Each number is 50 + 10 x the weight over the matrix's rms, rounded and kept within 0 to 99. Layers, rows and columns count from 0.

# down: layer 12 MLP down (transposed), 896x256, rms 0.111, rows 545-571, columns 0-127
# up: layer 12 MLP up, 896x256, rms 0.102, rows 546-572, columns 0-127
down545:46 59 46 54 36 64 51 59 42 55 44 52 56 34 63 45 59 45 61 38 50 46 58 44 57 53 54 58 62 56 53 36 45 31 58 68 38 49 60 56 49 67 44 60 58 50 71 54 54 47 54 61 47 48 40 50 54 46 54 41 43 42 56 57 51 62 37 44 50 56 38 53 45 48 56 63 30 40 42 31 56 50 53 41 47 35 50 53 40 34 50 58 42 32 50 45 51 56 51 40 61 63 67 52 40 62 54 60 54 36 46 52 40 58 43 53 50 45 40 54 46 52 50 47 57 59 59 49
up546:59 46 59 58 59 55 49 35 42 52 52 47 59 44 48 63 43 42 62 45 40 51 49 49 43 49 36 59 48 56 53 54 45 67 54 45 64 52 43 58 49 44 41 41 47 39 45 44 55 43 31 42 48 53 36 34 62 60 32 51 61 66 43 48 30 36 75 49 53 54 54 46 46 49 69 54 53 47 57 45 39 63 42 53 34 39 51 36 48 50 37 47 51 54 34 51 48 58 70 46 59 55 60 32 60 39 51 47 55 53 45 50 49 57 43 34 57 37 43 57 57 43 40 40 52 57 47 39
down546:52 39 45 50 50 77 38 54 62 47 39 46 55 56 47 44 41 48 42 55 40 61 49 57 46 47 46 44 52 65 73 49 60 43 48 64 65 45 31 49 49 51 41 52 54 70 32 49 48 24 39 54 49 48 25 33 47 44 45 42 46 49 42 41 46 55 45 42 61 50 55 40 53 34 55 54 51 59 51 44 39 51 76 67 33 57 63 38 37 52 49 66 39 59 63 31 44 55 70 58 46 45 42 47 56 47 57 49 41 50 31 33 46 35 43 46 47 49 37 43 63 61 51 55 59 65 45 40
up547:69 52 44 53 60 61 62 51 52 45 56 43 51 56 63 53 42 39 53 51 55 56 41 60 46 51 63 41 53 43 44 31 51 51 43 56 59 60 50 50 55 53 59 32 50 51 48 52 51 35 51 55 45 50 58 50 52 49 57 67 50 53 43 49 39 27 57 47 46 63 45 42 48 63 48 60 57 58 36 57 39 65 46 40 54 53 50 65 53 42 44 44 48 50 62 41 45 53 41 46 55 48 53 64 49 61 57 65 40 40 78 28 53 65 62 44 63 41 60 61 72 45 54 49 68 50 55 34
down547:54 51 55 52 54 47 58 40 64 45 50 33 53 39 44 62 55 55 47 41 59 58 60 54 37 38 43 48 52 61 55 41 47 57 62 32 61 56 47 52 51 48 42 41 38 46 52 47 50 63 49 47 49 51 51 42 48 61 51 54 52 42 47 29 61 44 49 55 42 35 42 75 55 39 45 37 52 55 29 38 66 50 47 45 48 40 70 22 38 59 55 57 28 50 58 49 63 59 40 47 43 58 48 36 72 57 57 58 58 51 37 49 63 70 48 41 57 47 49 60 52 52 36 58 51 55 67 50
up548:50 48 31 54 55 50 64 63 38 46 55 59 59 31 57 53 45 48 67 56 44 43 55 37 53 59 64 35 59 44 38 50 53 56 44 58 64 63 46 55 54 58 52 40 54 51 39 53 58 52 61 51 43 55 34 52 51 46 42 47 57 43 66 57 37 38 69 37 54 59 63 47 52 40 44 43 61 41 58 51 70 45 48 49 46 38 34 20 37 32 76 64 60 57 48 49 52 46 52 74 50 56 52 53 48 57 41 49 73 65 53 56 36 58 48 56 45 47 65 49 55 53 36 29 45 49 66 53
down548:59 54 45 67 53 35 58 56 48 62 46 53 37 55 60 62 39 37 36 53 44 70 63 45 45 62 29 38 51 49 56 60 68 62 57 52 42 53 45 55 51 43 65 62 44 51 44 53 50 46 39 56 41 32 66 59 54 54 50 39 74 46 43 48 44 50 40 40 43 64 50 33 50 45 48 38 62 53 46 51 58 39 55 56 38 39 49 64 50 43 56 55 63 47 49 50 48 47 51 36 47 55 45 63 52 46 74 67 58 46 57 55 31 60 50 52 44 48 59 53 41 33 49 65 46 64 45 52
up549:39 51 46 80 53 38 50 42 48 48 48 56 35 62 43 47 38 58 59 53 39 58 58 45 58 47 60 51 60 65 21 30 58 47 43 40 62 54 59 62 51 52 29 43 39 48 50 66 50 57 61 51 44 52 67 58 45 62 39 55 40 45 62 49 51 57 47 82 50 56 49 56 45 54 51 43 69 55 43 50 46 77 38 51 35 57 67 67 49 41 60 46 64 55 33 44 68 48 62 47 57 45 40 52 35 50 37 46 39 51 41 55 46 33 33 53 38 38 44 63 42 39 61 66 58 47 31 64
down549:68 55 67 37 46 54 36 54 46 35 55 36 48 50 47 46 45 65 55 65 70 35 54 38 48 60 65 37 39 64 44 39 71 56 75 56 44 57 47 50 55 39 61 54 52 49 40 47 44 39 53 39 65 48 53 56 57 39 48 55 41 27 55 58 47 38 38 49 52 54 59 53 49 52 39 71 61 35 37 50 60 50 31 60 63 38 57 60 51 57 50 54 36 39 49 36 53 65 48 50 37 49 62 67 51 54 59 52 62 35 53 34 48 62 54 54 55 58 45 44 51 45 47 51 34 49 35 46
up550:71 37 28 33 41 70 54 54 62 37 44 51 57 64 54 62 44 48 52 47 49 53 40 49 42 53 46 49 45 42 54 48 62 47 54 48 44 59 50 51 42 48 63 53 42 31 62 48 51 43 41 60 65 59 40 42 48 69 70 36 38 44 46 20 59 31 51 37 51 46 43 42 43 42 33 48 62 44 46 40 49 34 42 40 65 48 55 44 39 52 44 32 55 62 33 50 66 57 40 64 44 61 52 59 45 58 23 27 54 37 41 57 55 44 78 54 53 64 48 54 63 39 40 44 49 46 59 48
down550:46 52 58 37 51 60 49 50 45 41 41 58 30 68 49 45 51 35 64 53 56 40 50 55 54 58 59 57 47 44 41 54 47 56 44 44 71 60 35 62 38 41 46 58 26 49 50 68 51 43 42 65 47 46 53 44 35 52 57 48 48 35 57 65 52 36 50 53 62 44 56 39 62 41 37 48 53 39 42 54 51 63 48 55 45 58 63 42 62 43 63 36 34 43 71 55 49 37 83 42 42 52 48 55 37 46 56 50 51 52 64 48 25 46 66 55 60 59 45 63 45 74 49 43 54 71 66 41
up551:33 36 46 28 75 58 57 50 44 41 69 54 33 52 53 47 43 46 44 57 31 65 40 55 57 41 47 44 58 34 56 55 47 63 41 61 41 69 55 44 47 31 55 52 57 43 51 60 48 36 44 45 68 48 51 42 49 50 49 44 56 50 44 73 38 58 46 57 42 53 41 48 53 48 39 51 45 75 61 52 40 58 47 28 48 48 39 42 55 53 44 50 42 42 50 58 69 40 50 38 39 45 51 45 42 50 69 40 64 27 58 44 52 37 24 64 56 48 55 56 44 45 38 36 51 43 56 60
down551:54 52 55 42 41 38 59 69 29 60 58 51 23 48 48 48 50 44 43 45 42 51 35 38 59 49 65 67 46 47 65 55 62 65 53 46 60 50 45 57 51 42 55 46 31 68 67 29 55 40 44 45 46 50 55 47 52 44 67 36 48 57 54 71 57 40 48 55 49 52 35 72 45 50 76 64 35 46 68 46 60 30 56 44 55 58 60 52 48 53 61 58 59 37 37 46 52 44 36 36 65 68 55 51 45 30 47 31 46 44 54 58 52 59 53 48 64 57 56 52 50 48 36 52 51 51 50 49
up552:53 44 42 47 44 61 42 35 51 43 41 67 45 46 44 35 49 48 54 59 46 62 50 33 66 63 55 55 61 47 47 63 50 58 48 50 37 55 59 49 44 47 45 55 53 35 46 53 52 38 43 57 58 62 53 32 52 41 37 46 61 40 44 51 43 59 61 39 69 41 49 80 52 62 42 55 62 43 38 71 54 27 45 61 54 71 63 61 53 74 46 53 36 47 44 49 46 38 28 63 42 34 53 40 43 33 49 55 71 37 46 52 49 49 49 48 48 53 37 54 57 57 61 46 32 55 51 63
down552:45 64 53 60 49 37 67 65 54 45 52 60 42 51 69 63 53 60 44 31 50 58 62 51 46 57 70 61 35 47 50 63 47 41 63 33 34 53 65 44 46 57 62 42 27 65 50 29 52 60 34 54 57 50 74 58 50 62 61 51 44 56 44 60 43 53 60 59 49 44 37 49 51 51 30 59 32 43 44 71 50 49 64 73 53 55 41 41 56 32 44 41 54 52 56 50 53 46 57 40 71 42 54 48 32 42 61 50 32 69 51 38 32 49 30 60 56 38 48 58 43 39 58 53 36 43 41 36
up553:56 52 50 65 50 56 30 53 59 53 43 46 55 46 35 55 68 57 56 48 48 56 37 48 62 71 70 59 40 34 59 47 46 41 49 49 62 38 59 42 43 38 60 65 58 36 54 67 43 63 42 68 43 34 55 68 42 38 49 53 48 56 39 75 42 52 49 46 34 66 42 73 53 58 50 56 48 55 42 47 60 38 38 59 49 25 47 53 51 47 71 72 62 41 59 48 62 49 50 40 45 56 33 59 46 51 49 46 36 28 61 56 58 50 45 64 45 47 45 45 59 42 47 49 40 69 58 54
down553:49 32 55 46 54 52 50 56 66 64 65 42 43 64 41 38 41 66 39 58 54 41 51 39 59 61 50 48 51 19 46 43 56 39 40 57 38 30 54 47 34 58 34 46 52 44 55 45 38 58 39 41 54 49 50 51 52 39 57 55 58 63 43 59 54 71 39 49 57 62 68 61 43 55 54 36 45 40 38 34 56 56 61 49 65 46 37 62 44 41 41 58 33 55 59 47 59 45 65 36 53 53 60 37 83 60 68 37 49 39 62 41 56 33 52 53 52 34 55 60 54 74 69 52 42 51 55 47
up554:71 44 36 39 51 65 48 47 59 53 41 45 52 51 53 48 39 58 43 52 65 37 58 56 42 50 58 49 30 49 26 54 35 32 50 58 47 50 49 48 51 58 56 54 53 50 65 58 41 45 64 53 41 27 51 39 50 60 51 41 71 43 51 64 41 63 60 48 42 65 57 49 58 41 46 41 54 42 54 54 28 47 67 56 59 48 51 47 37 76 48 37 39 46 54 53 60 60 48 41 34 42 45 49 44 42 58 51 59 53 34 62 41 51 44 45 56 57 35 72 48 68 47 47 52 61 55 37
down554:44 47 52 30 57 41 48 41 53 47 53 39 41 55 56 38 39 32 45 59 70 38 63 55 47 48 55 46 32 56 37 52 51 58 34 46 66 51 59 77 52 57 69 61 53 51 43 56 46 66 58 45 38 48 44 48 54 46 55 42 62 56 65 62 48 49 56 50 59 39 44 62 36 43 67 40 46 45 47 65 61 46 34 54 37 66 62 32 44 58 44 51 50 33 45 41 58 62 54 57 54 36 45 51 60 48 39 53 47 52 31 53 54 48 48 30 58 44 51 50 36 42 52 54 53 60 45 30
up555:33 50 31 56 40 45 66 68 56 55 69 54 53 50 52 37 35 53 64 55 45 63 35 52 48 52 43 38 47 35 49 49 47 40 39 57 63 60 59 53 58 45 65 45 45 42 54 44 44 50 38 48 50 35 54 49 39 60 48 53 36 48 51 55 55 31 58 45 39 42 64 61 41 61 67 42 50 53 47 57 50 50 45 67 57 51 36 61 62 52 55 38 35 43 49 53 61 45 45 34 49 62 31 59 63 54 56 49 54 34 59 54 57 48 64 49 44 49 36 45 64 54 63 69 69 68 32 42
down555:59 53 58 44 69 48 21 67 41 27 63 62 37 40 55 37 53 50 51 34 53 42 56 57 51 68 48 47 42 62 32 72 48 58 59 37 42 47 59 44 47 46 69 51 30 57 59 59 49 31 48 66 38 70 57 71 33 52 53 44 53 54 27 73 58 55 47 55 30 69 54 43 56 43 38 53 55 53 49 56 52 58 34 45 36 51 39 46 51 59 58 51 48 33 65 57 66 62 54 51 47 49 48 45 60 53 51 63 34 55 65 58 40 46 41 39 61 46 44 37 63 35 47 59 49 46 34 68
up556:62 50 37 39 53 46 51 45 44 52 54 57 49 35 55 29 45 45 61 69 45 52 35 39 44 26 31 49 41 44 42 51 46 50 46 36 68 60 38 48 42 61 50 39 59 53 40 42 65 47 58 60 52 47 50 58 49 57 48 58 42 35 42 48 49 54 52 43 52 38 38 54 48 39 49 47 44 45 43 54 61 52 56 69 63 61 66 57 65 79 64 77 57 42 41 54 76 63 53 48 51 47 57 50 46 45 63 58 57 38 56 64 67 51 57 43 41 32 55 50 42 47 48 60 65 49 56 56
down556:80 51 68 48 45 62 52 44 57 54 61 58 58 44 46 44 50 47 48 62 39 27 48 59 29 29 41 46 54 58 61 49 43 58 69 59 71 46 61 53 58 51 40 32 71 55 48 60 46 60 64 64 71 33 51 27 39 66 75 47 39 51 72 47 58 49 28 49 52 36 42 50 45 38 46 57 29 70 45 34 62 56 36 47 47 63 59 54 71 64 49 47 40 59 14 57 42 52 50 37 40 37 49 51 48 50 50 52 55 44 39 43 48 46 51 34 50 27 73 60 38 68 51 64 50 61 50 40
up557:60 52 56 41 46 60 40 65 60 52 61 43 58 63 77 42 57 59 58 76 54 60 46 36 28 52 55 34 56 39 50 51 55 54 59 62 37 64 46 48 46 35 60 46 50 38 30 41 39 57 48 45 47 53 39 52 78 51 51 63 53 54 44 58 43 52 36 34 37 57 41 41 41 50 55 46 63 59 63 44 27 52 60 53 50 43 53 46 58 52 48 63 45 51 58 45 60 48 38 60 55 43 61 36 43 37 54 51 54 51 48 62 34 45 43 34 62 36 49 65 42 52 60 38 47 67 38 37
down557:70 56 57 48 53 55 57 46 69 44 45 31 52 51 43 44 55 52 33 54 62 39 42 36 47 55 67 36 46 59 45 40 48 40 48 50 55 51 68 49 47 49 68 51 35 44 40 61 71 45 62 72 48 67 58 43 50 40 56 73 45 63 68 56 45 37 65 47 44 44 49 37 64 44 51 49 37 45 60 29 50 45 47 57 61 46 47 70 55 65 43 48 63 53 47 36 61 58 52 56 64 46 46 48 50 42 53 45 51 43 55 67 53 47 41 49 50 65 56 50 66 29 51 34 45 40 29 45
up558:53 53 55 55 50 52 50 40 51 55 45 51 54 46 54 66 54 48 68 48 46 83 60 47 31 47 44 55 34 50 39 54 60 48 36 45 59 38 70 44 44 54 52 53 56 47 55 50 43 48 42 63 53 64 49 46 67 47 73 45 33 56 34 51 46 58 56 56 43 34 48 40 46 37 50 60 53 57 46 37 44 35 45 47 41 44 56 42 51 51 60 66 41 64 38 57 46 56 51 58 63 56 21 61 48 33 60 50 46 53 62 36 49 48 55 72 49 48 43 35 61 34 60 48 53 49 41 53
down558:70 49 76 51 61 50 54 57 52 52 33 40 46 41 49 45 51 55 41 54 37 40 53 48 60 44 33 50 45 50 56 56 36 36 50 67 43 47 57 39 49 67 51 61 51 57 71 46 51 62 54 62 35 49 59 57 58 57 49 28 60 49 53 49 42 42 50 52 59 33 63 45 44 49 39 40 41 36 62 45 38 47 49 31 63 57 55 46 56 63 51 68 52 33 44 51 63 58 40 54 63 47 60 35 63 49 78 55 49 38 58 51 42 53 50 64 38 47 41 39 61 48 52 60 44 50 43 59
up559:40 56 40 54 54 46 68 41 51 61 53 63 52 48 51 47 52 46 66 43 47 54 53 61 39 50 27 62 53 39 61 57 33 49 47 47 59 59 43 42 36 55 65 34 21 55 54 26 65 42 58 50 47 53 49 44 52 45 43 52 44 43 65 41 37 49 61 46 47 53 43 35 53 48 59 54 60 53 51 58 46 56 47 69 45 65 69 46 49 50 39 39 49 58 55 50 61 51 66 58 33 28 66 56 58 63 38 33 55 66 44 58 61 42 64 74 32 56 58 52 56 59 50 58 63 44 58 51
down559:61 48 46 55 34 49 55 55 56 58 39 48 55 61 43 57 65 42 73 47 38 48 60 52 64 62 52 43 59 32 46 51 55 62 50 40 51 50 38 37 55 41 58 46 41 48 46 49 53 34 57 56 46 42 60 50 61 67 55 43 40 33 44 49 51 62 52 70 46 28 54 54 37 59 36 45 67 33 58 57 47 51 67 44 51 47 50 53 70 43 47 59 59 44 59 52 58 48 54 40 48 56 55 39 48 50 47 68 55 38 56 56 59 48 40 57 46 59 40 37 55 39 53 63 57 54 50 36
up560:50 47 53 49 34 53 47 46 64 49 52 62 50 41 48 33 62 53 34 54 44 44 55 53 44 59 54 49 48 65 50 58 32 48 37 55 44 41 56 50 33 52 62 48 52 53 52 55 53 50 55 53 45 57 45 37 44 57 41 41 42 57 66 66 62 61 52 63 45 61 54 44 43 89 40 56 43 68 51 47 49 46 39 60 62 37 55 52 41 52 58 49 35 64 60 46 56 55 57 56 52 38 54 43 36 34 66 52 45 45 57 44 51 55 47 47 33 56 52 47 56 53 53 60 58 51 43 40
down560:51 58 52 42 64 32 56 50 61 71 62 55 47 41 55 54 44 40 50 63 52 32 43 52 46 45 51 61 66 53 63 24 39 63 41 43 65 44 60 40 52 43 40 57 47 59 42 51 51 46 59 42 64 57 57 31 64 50 65 48 36 69 53 53 58 37 56 39 33 53 60 35 41 66 48 49 42 63 59 53 42 53 62 48 53 44 67 59 49 65 49 63 46 51 40 65 56 40 44 56 47 38 64 53 38 40 51 39 60 43 42 51 51 37 42 44 28 41 51 73 33 49 47 56 49 53 52 56
up561:52 47 50 38 74 52 52 34 32 61 38 63 56 53 62 32 49 59 60 49 57 48 46 40 33 41 56 30 76 34 48 47 54 43 42 72 56 58 33 42 36 55 57 48 56 55 58 65 41 59 67 25 39 57 45 67 50 37 59 63 49 66 53 40 49 55 49 46 43 50 60 36 46 52 65 56 61 61 53 61 30 46 52 46 44 34 37 61 44 55 39 68 42 61 65 49 44 37 36 53 40 69 51 62 46 38 27 35 52 44 46 39 64 42 33 56 81 49 60 47 77 58 32 47 60 49 67 63
down561:36 78 50 46 54 50 60 45 67 44 40 52 45 63 64 44 20 47 68 47 63 53 57 45 63 44 45 53 47 66 43 71 59 48 46 68 58 56 49 42 50 55 44 41 43 42 47 68 53 52 68 39 50 28 53 48 52 54 51 46 69 52 48 24 49 62 50 53 46 53 41 73 26 42 59 52 43 33 57 52 32 31 39 56 52 46 82 70 42 30 52 58 22 40 44 71 49 59 43 59 48 57 49 40 31 49 55 48 40 59 57 29 41 47 44 53 55 66 53 55 56 32 63 32 47 77 50 49
up562:66 53 56 50 49 52 52 63 53 63 49 60 60 54 27 58 57 38 53 42 71 58 51 36 59 62 54 57 36 37 56 56 35 56 40 55 48 43 74 43 74 46 47 49 26 48 36 52 63 45 47 45 47 44 50 58 17 54 64 45 50 49 48 46 40 56 57 42 45 55 47 60 52 55 46 55 57 51 43 56 57 55 48 52 55 41 53 43 59 61 68 64 53 65 37 50 70 81 51 58 54 46 62 50 68 50 47 43 53 44 46 28 56 55 43 49 57 68 37 51 48 44 49 62 49 48 60 42
down562:48 50 41 26 51 28 41 64 50 70 48 69 43 59 65 69 47 42 44 41 61 58 42 60 66 34 48 50 57 53 62 42 44 73 47 54 51 44 32 52 61 48 55 46 51 57 59 45 52 59 57 43 66 60 62 53 34 53 46 58 46 54 55 54 55 56 57 42 64 44 65 41 58 52 48 35 49 65 34 39 51 41 66 60 61 57 47 61 37 58 52 47 44 52 47 42 50 59 35 49 55 56 50 62 50 69 59 44 42 48 32 47 53 52 44 50 43 60 45 45 49 61 45 52 39 44 35 49
up563:39 41 50 63 50 59 67 41 50 57 43 53 47 38 50 70 57 48 46 57 51 54 57 57 35 53 50 55 47 44 62 41 46 46 50 76 46 46 53 45 59 57 50 50 78 56 39 40 46 48 60 30 47 51 74 50 51 45 37 43 52 46 49 52 37 42 65 50 38 55 41 55 32 53 50 42 60 67 45 62 48 59 60 42 66 45 59 37 43 59 62 71 52 48 40 47 51 49 50 59 75 62 47 38 60 38 49 38 36 42 29 51 43 39 40 54 51 58 45 69 58 44 33 53 54 56 53 53
down563:60 50 56 34 54 59 56 51 44 74 51 49 46 47 50 53 55 43 45 63 38 48 39 48 44 49 63 48 59 54 52 56 31 50 67 59 40 51 43 56 47 44 60 43 65 47 53 56 52 42 59 65 53 46 42 39 57 49 60 57 52 57 61 41 64 50 39 61 46 75 57 46 56 47 49 50 44 52 63 38 44 35 24 39 32 43 64 40 40 46 42 57 57 44 49 49 57 72 40 56 31 41 30 33 58 29 45 51 52 57 30 51 46 58 54 58 77 58 41 64 66 57 60 41 55 61 71 47
up564:71 50 39 58 49 37 57 41 49 36 60 47 54 53 52 49 48 39 57 54 47 49 62 44 31 40 56 48 62 47 40 67 44 58 66 46 73 64 56 48 35 38 47 60 56 47 45 57 51 37 48 45 43 46 38 39 54 35 57 54 48 53 54 44 46 42 43 56 68 50 42 40 41 69 39 41 65 46 42 63 47 59 28 56 70 60 30 61 65 51 61 51 52 78 53 33 47 50 56 50 36 61 56 57 60 37 68 32 29 47 41 54 58 58 46 53 46 24 45 65 41 52 46 41 50 61 60 68
down564:44 47 40 68 66 44 62 69 33 38 56 52 57 37 22 50 50 49 42 38 69 52 30 57 47 38 61 45 43 38 37 60 40 75 54 51 47 45 24 70 52 39 58 56 57 50 58 67 52 54 46 38 27 40 62 44 35 59 50 43 41 49 45 48 57 39 38 40 49 45 59 47 47 57 53 40 61 55 55 57 65 47 67 64 59 64 52 57 47 56 51 53 36 54 60 42 35 54 45 59 52 42 61 63 47 36 48 45 64 56 69 53 56 42 52 51 61 55 67 50 44 47 62 59 51 44 42 59
up565:64 48 48 43 53 43 64 37 46 40 60 41 47 49 40 55 42 48 42 69 48 64 63 57 54 53 34 64 43 34 37 38 46 65 37 45 57 51 48 50 40 50 54 56 43 61 44 61 41 44 48 47 36 39 68 72 67 43 45 52 34 64 50 50 74 46 52 54 49 68 40 53 39 49 58 56 51 48 53 60 54 48 76 33 48 32 53 45 50 61 56 35 54 63 25 39 55 48 45 47 30 55 57 41 59 45 50 70 46 61 60 48 58 48 35 50 63 36 45 51 69 55 56 52 49 48 40 42
down565:47 52 45 48 53 47 59 35 56 75 51 56 48 66 55 60 40 61 48 44 38 42 47 30 44 62 50 49 47 45 35 53 62 41 56 47 42 45 46 48 46 46 55 51 37 59 49 60 76 42 43 19 53 52 34 39 66 47 45 49 46 52 52 40 54 46 59 70 45 47 63 40 58 51 49 37 46 39 41 48 36 49 59 75 54 68 57 43 37 69 50 63 55 72 57 50 59 64 58 39 48 50 53 64 50 71 33 63 49 61 46 53 36 50 42 60 40 39 63 52 54 56 51 52 40 38 52 53
up566:30 54 56 54 68 42 44 48 55 55 64 52 29 61 46 45 59 46 40 54 37 55 44 41 44 39 49 43 72 55 40 58 55 64 55 56 46 34 47 42 62 38 53 59 46 48 51 56 48 50 46 49 31 28 57 50 45 48 38 55 44 53 36 27 73 46 65 38 57 41 36 39 42 61 52 52 53 37 46 44 32 66 47 44 47 53 80 42 48 48 53 40 55 53 51 53 56 65 47 50 63 47 74 56 42 33 44 43 46 32 58 62 77 66 57 64 34 65 39 50 55 48 58 60 30 62 46 48
down566:56 56 55 47 68 62 55 40 34 53 53 38 40 37 44 54 51 53 64 50 33 52 36 64 60 43 59 43 41 49 63 42 38 58 54 43 73 44 39 37 54 47 36 44 45 50 56 54 54 66 75 65 60 41 53 36 56 32 53 46 38 57 44 39 59 47 66 46 55 22 37 67 45 63 64 63 49 42 67 46 42 62 47 62 45 48 48 46 63 49 65 47 60 54 28 46 38 56 41 30 43 55 34 50 50 63 49 48 53 54 53 56 48 29 45 32 46 40 61 63 42 48 64 53 69 64 49 45
up567:50 60 44 47 48 62 36 40 58 52 47 41 63 54 58 48 41 56 54 58 46 59 61 45 49 50 55 25 46 54 54 66 56 60 58 59 42 49 69 51 39 73 44 47 45 65 56 49 47 39 61 45 59 51 43 44 49 43 49 52 41 53 31 44 20 44 40 58 40 63 37 52 36 42 60 36 49 46 51 50 57 74 46 45 44 33 49 46 56 66 52 57 49 38 57 42 53 48 42 48 50 39 41 34 49 34 27 65 51 45 46 44 56 86 53 54 51 56 47 35 42 57 40 45 44 55 42 54
down567:45 33 54 47 57 33 57 49 60 42 53 55 34 41 48 37 55 54 51 50 68 56 39 42 50 42 42 66 47 31 52 62 36 51 65 45 45 46 52 48 42 52 46 34 41 25 53 31 49 47 46 50 38 66 51 59 49 58 40 68 33 59 64 47 53 49 51 31 51 35 45 48 47 70 31 61 63 55 48 59 42 33 58 46 57 41 47 53 51 44 56 45 51 74 38 68 72 62 52 46 56 61 54 38 46 68 62 53 46 46 77 62 33 36 57 65 47 56 47 40 58 43 53 45 34 47 51 40
up568:58 46 41 53 54 39 69 49 61 51 45 53 39 46 41 53 32 46 42 46 60 45 30 58 65 44 44 54 64 62 37 59 42 57 44 61 50 53 50 31 43 65 62 56 46 44 56 51 51 60 53 33 46 56 57 47 64 61 41 63 49 35 54 61 48 33 60 47 41 59 56 46 48 47 48 27 54 46 49 55 50 70 49 25 64 59 58 61 59 49 55 40 60 47 55 60 39 47 49 32 49 58 47 56 61 51 45 44 48 51 43 55 55 40 58 48 51 39 43 49 44 47 45 36 63 32 67 49
down568:60 55 47 36 40 60 52 42 50 59 38 52 46 53 53 47 34 65 33 53 72 33 38 47 55 58 51 42 47 43 38 64 61 39 54 37 43 47 54 68 52 48 52 48 46 59 48 44 43 40 40 58 41 58 43 49 24 34 48 47 53 57 60 64 40 53 57 37 52 61 48 52 48 44 37 68 32 57 61 51 39 45 53 43 35 51 50 44 54 49 45 60 70 39 49 58 62 32 69 44 58 54 50 50 44 53 63 63 43 36 32 44 54 42 50 65 56 44 40 53 53 55 50 56 62 29 58 40
up569:49 50 39 48 39 51 36 42 41 47 71 61 63 39 68 42 55 45 55 51 44 50 58 68 53 52 56 59 53 29 45 38 53 43 57 47 50 35 41 34 49 48 56 42 50 45 59 51 70 54 55 42 59 70 47 42 48 41 54 57 43 62 55 53 55 54 65 37 63 57 61 65 56 43 43 48 46 45 53 48 47 53 50 46 61 47 51 46 48 66 47 52 60 54 42 46 37 64 45 38 55 64 41 63 51 61 33 61 64 67 60 47 44 72 53 50 54 39 56 46 52 70 45 50 56 39 42 49
down569:70 51 57 62 54 52 58 68 54 52 62 37 51 51 54 51 39 67 50 50 48 42 50 48 50 50 42 50 51 68 43 55 41 55 39 56 52 53 42 54 35 51 55 50 54 40 60 56 43 68 50 55 59 32 51 63 60 47 52 32 45 31 46 62 44 48 42 57 45 49 35 40 61 50 32 38 41 42 67 48 58 42 62 65 42 53 49 42 43 48 42 56 48 56 46 39 46 34 39 43 55 40 44 43 44 47 50 48 38 40 41 56 49 43 42 43 71 57 54 42 54 52 32 40 58 58 45 53
up570:47 54 44 64 29 75 36 49 43 50 54 64 56 68 52 49 41 46 62 54 65 38 51 41 44 52 11 52 51 47 59 30 53 58 66 60 45 49 30 57 41 65 52 56 54 60 41 36 41 47 43 42 47 68 55 56 61 49 42 59 54 67 61 40 31 43 59 29 60 48 51 56 49 75 49 36 59 36 37 54 53 52 28 53 54 47 48 43 41 62 64 21 58 56 37 62 57 57 43 47 64 52 69 45 44 64 52 26 54 64 37 53 44 36 52 46 40 64 46 41 63 58 49 44 56 33 58 47
down570:54 54 58 68 49 33 50 28 49 50 48 34 48 45 51 54 40 51 49 43 47 45 45 56 46 61 46 49 65 49 40 49 48 50 52 38 26 49 46 31 57 42 49 43 63 52 47 29 55 44 54 39 42 58 48 65 55 51 35 60 39 42 39 32 47 35 38 41 52 56 56 45 51 37 52 62 57 30 58 66 47 47 30 54 52 38 62 55 57 43 60 47 73 47 61 81 60 52 58 60 45 58 58 41 52 44 47 48 38 48 51 56 43 54 23 59 51 54 40 47 37 48 68 60 45 49 70 48
up571:48 45 37 46 47 51 47 33 64 47 46 49 50 60 47 38 37 62 25 46 45 60 48 57 59 30 52 37 67 56 33 39 47 80 44 58 44 56 46 46 44 43 45 49 63 53 51 39 50 45 54 52 49 43 36 59 50 60 63 61 43 50 61 39 35 51 50 53 35 71 51 56 44 44 56 57 48 55 62 62 57 24 64 52 32 52 52 49 65 65 52 54 48 76 59 54 44 49 53 32 57 67 49 48 41 42 45 34 39 54 56 56 68 66 69 50 48 54 64 43 40 41 52 71 43 20 45 36
down571:37 50 55 55 69 57 36 50 26 53 68 54 39 46 40 34 65 47 70 40 58 45 53 47 58 60 45 37 32 55 44 44 58 24 44 53 50 46 55 64 40 63 38 25 73 60 29 54 56 52 47 69 59 53 44 47 33 52 57 54 39 49 55 48 43 56 60 48 45 58 44 61 45 46 46 56 43 54 63 67 38 41 40 56 45 38 49 56 44 69 56 62 46 57 70 61 43 42 77 59 48 39 55 42 48 64 59 41 41 52 62 38 66 29 41 42 58 52 63 41 50 39 43 50 59 46 44 66
up572:65 52 50 55 34 39 39 76 28 53 47 57 40 54 47 40 78 51 53 59 40 52 64 39 44 62 34 48 55 43 54 58 30 56 66 59 46 43 32 64 46 34 60 63 61 50 36 51 48 37 63 47 51 78 37 57 55 48 41 45 53 50 45 36 47 50 60 57 43 39 49 60 43 52 51 41 49 76 61 61 37 52 32 64 58 37 33 49 42 56 45 28 52 52 56 35 60 50 67 60 61 69 48 39 34 33 49 42 50 55 52 49 42 58 71 66 48 45 64 45 64 53 49 33 54 38 52 37